config = dict(
    vocab_size=4010,
    norm='layernorm',
    norm_place='pre',
    qk_norm=False,
    bias='none',
    init_std_qkv=0.125,
    lr_head=0.0112,
    doc_mask=True,
    train_tokens=92520000,
)
Each number is 500 + 40 x the weight over its row's rms, rounded and kept within 0 to 999. Layers, rows and columns count from 0. Numbers have three digits each. The size before them is the row's rms in percent of the matrix's.

# layer 5 MLP down, 96x576, rms 0.161, rows 51-95, columns 64-127
101:467532480426448450567469604495530546497502482490481462509518525572517508502506558506517525522523578446486523546514536472547493497504488484471475487412504413538464397511503489537499569489472409
101:475557524449450548419549475511516523529515486495435466496492466499390531506446528500557514500516522482489472531508529508467425469506471470482408473417487435480478484507456556534439505522494455
096:527481495517453467499514510560520520464504484506474495475499466462460468435533494504469414537489505599521497463542478551496433501497440546494506509483490568524559515565437452478436530516516528
103:496570515446485511504579472491524463532513445426558522570618465511529492492552479472565547522466493531511511510460487446428436521500514492479503546516531498492469489600485562471510514524504505
099:512464545519529443489535500507506507515463471493450502485449419495521559524469537497469528438530457447550507473462385440572442499494463516497536549521491446519512430528484490452483482541480451
102:508526471476486599483503499433468516491443520541579472430439502450543536597537466544480434467505518488431478543511454524462556517608504422515469509511473576511517535494528455466518513533486467
103:549568491449473469501608469545474476542486424485525483502528439530571514504545534437480432508507539407483441561548473612579515460454473440538509516497541545387497480534530489498469449477502479
102:532479513484506497540501553502528508504433587527514503456537453524505478476518533513435503485488469477520564488497502533472438507484505444515491474437491490552496503475485456554521534472550498
103:473498469441518555561492463501497514477467477570427501492453503465504529459541482474433497462451504484503459471558542491484492449473447469531562451569459474422554512410474480480536417418522461
099:538527485456527549449505558516490483512433479548463479520473492431500502487509540506503571534536508462430555488477556492471498574566476469505408464578469502404449547511520457511524539486515527
099:485534548458593456479513481557504494480501488473497522515509566466559481484493523553509421503488517542507477506536516495504453445495537492546622456499458522542515493478491461483487512466533527
091:481498484402567500571419550457564574548518498515447494540444478528593511461521483504549503474601501585480566466541445556554531534415490501540469496466558482448501405526548525514506496544450496
103:473463474484519483509507457568463437443581568504585482491485468478383586544505505497513554519469481460442547568537497501531526489468470488508468456510480445505493432457565480536440448494618542
105:515479506491457478553508466467439553540524537508451515469459586501430473457445510484503554459472603457511431518496551570456469462478508462489424455464489444474455491480445531539456528568427483
098:476495488474476542536468510477561460507470458517447509522517511509510524450484482454539502485450473536517523486492472468538466536463445533542497428543496546500469547548555528511467449455483469
106:482533474520535441547497499536433450485499501514460502514495547477558558447558503505509516476570505412468453506466454459511537614534509510455481524584439493544450524548498578568480539547474614
105:533512558440475505437473466483533514549454455466540493535482489512511469446517547527470459496501516421465522486454475526537467541498470483524486483528516515522521495473503457465471388456624468
100:509512521491420430509559567493513507513486514480469395503518407479474549567468512480497433523496506500480486464459475439456413500452534463457530524449521571485442460446503499427449464445443424
100:453522459527509469529519522482495473521537612480476542447465460547532457504560505555530518487501527513501474485522539551472482476522446511482565468467505515538492568483507511501502514498523528
095:534409473559486520483457504514505551498489436482499456447480402468533537475494506449540462482425518513436423489508505535505524480496477463495485527565438577598476447478480404530493437450535490
103:486447507449477414514438470461467485460547454416514444486478474500514519534481529460515510537492507464458492533468517546450409487528430502480450458503517526524562536568526498398471509567464522
106:566496455439501534549530453541459523539489601463477496534505429511468460490507529526533502475499501542491456533478515542462469473545490513496529493478489499441544494471554457421471442414544447
101:485440482508522574595438524530517430464452538563521506565503459524415423482486548476430539522505556490526517449506386488440494492496538509489495490496509467538426489572488522506463474510436425
099:458508429482543499546478558465518526527450509514522551461583507489447486458510545503552502501501430465529420487473558437484468495498496474490470523494508512421463488456511491531553494488481471
095:505541466514574524513494541482480528497582530503471487514521496527479520548421493459535480477548516431504505463411462530491439525499470489509499487482496476447480472613475492489499572435613470
095:480530507440482479491499550595525483503518514500402427518472526442484432511489576488507548523458513482515517472474517535475515527567530429425446499558612479550490452491568478473570580489471543
099:443475477501484476474492525520536483559526506529469402544534501474511562513541518488511457498515427426509446504489540505487583471517508535527491473491531528501532474423462591504522508538493491
101:513541470493554494502458532491502479478517557560558588528469478490519471478460542469469481513476512499544554523499517493536471456493503455568526513506523437499502493567507456503554501421475417
098:547555522478528549485486511511500521449518526527441420507469488473478500459581514469468540517521481552521536488500533538519552467500498527498575500501488507520528455524439521561465515498539503
095:448564449477541494552550506516511442533514545504454518593509489515499531421525526531579504458476530512501444520481513465486563555542491457500515525522487507471474495470479439528542477481535549
099:505518450483447495502474492510519479572519484552458517522523500477485498470488470431524497441472520524535459488496583425461496484510490465522494564586475529467490480480485502481445484576561471
099:474563479524518445455472529462433578531457457486565499478516487513605492462547464491500503500486455495481487566496510479551427582480524488435511526551459453479457552490536518482509459458433490
102:530493503580484571500436524473516471450588457527462519501499425495577512471470459543524439434511542471464537489497397531550548433487507435568454542507458479467530394595505507502469561520513514
101:539440492493604444568538503468420463444520437520514508561487490565446501457519542552538511532521500532530443487469455517499487554445483518503449438448554517539479479472491503510559497510521529
103:446480461526551435533575501524534493511534453429541436527474602494491529475522501450469469502553526456457500534538507491531564499493565453498482518435501544569537481516541528523488615548504470
099:486511507470449510580484477573583512543491472419534567609512522522559475490529470460492520539473555586553558472559462526554461500502538534541473470449516448507545508467590484534510540502494496
098:515460462550493567448491523560490511355512508485472540446490424503360468517435478510523450472424467478574483536430544487541545539498441462460563540455490519457488468513455491440497530538468486
094:473495553477510416518457501531438470512496481544489453487469539551461604563477540496499526528457541523418493480527507518498518489495500418534453440549453554459482513493515498450396532488495459
096:495486444487455484503495450463527539531503503489537430539486430413530573495552517459524467519487455464544582457563422471580509487495531479410488533499523494451510478539547474515530513603523452
100:529490484475497483552523582494435548465511558533571498475481444469520472508585503476492517518480470490495497473561457502537522581472470517455593501514523529523447504429431521512480502469504452
102:554466470496486501542428489442464484464512504514495493525439478446480511410438525541546481423554561461490439512507492527423452467494428483468511477536546499491503503508490550416489437481464494
098:406492462502467506485502523497478501422532422501541411400475514554463488454454498495511550554479512501486535485515547519437514515465558465512533464447544538514464517491510494534537538540509514
105:495470520469490514504495451479549467484450497500542451516517501454482533473471559514477485529451568582426478467565503543563520506466499514473494467456458434506484505450556411488562461463554521
092:513440485486488507501454472571550448543506473503514508513544520423421533489464519520507511506502498496506539498452490489422491528523487534493478525466488516440497527524541589534483521556493449
098:541431479453491455514542527446553518497469517530489477481523471525500550486509530564485452514544527480509479512523504519451500461512552504571502541491412518510459532429505488526575435470481524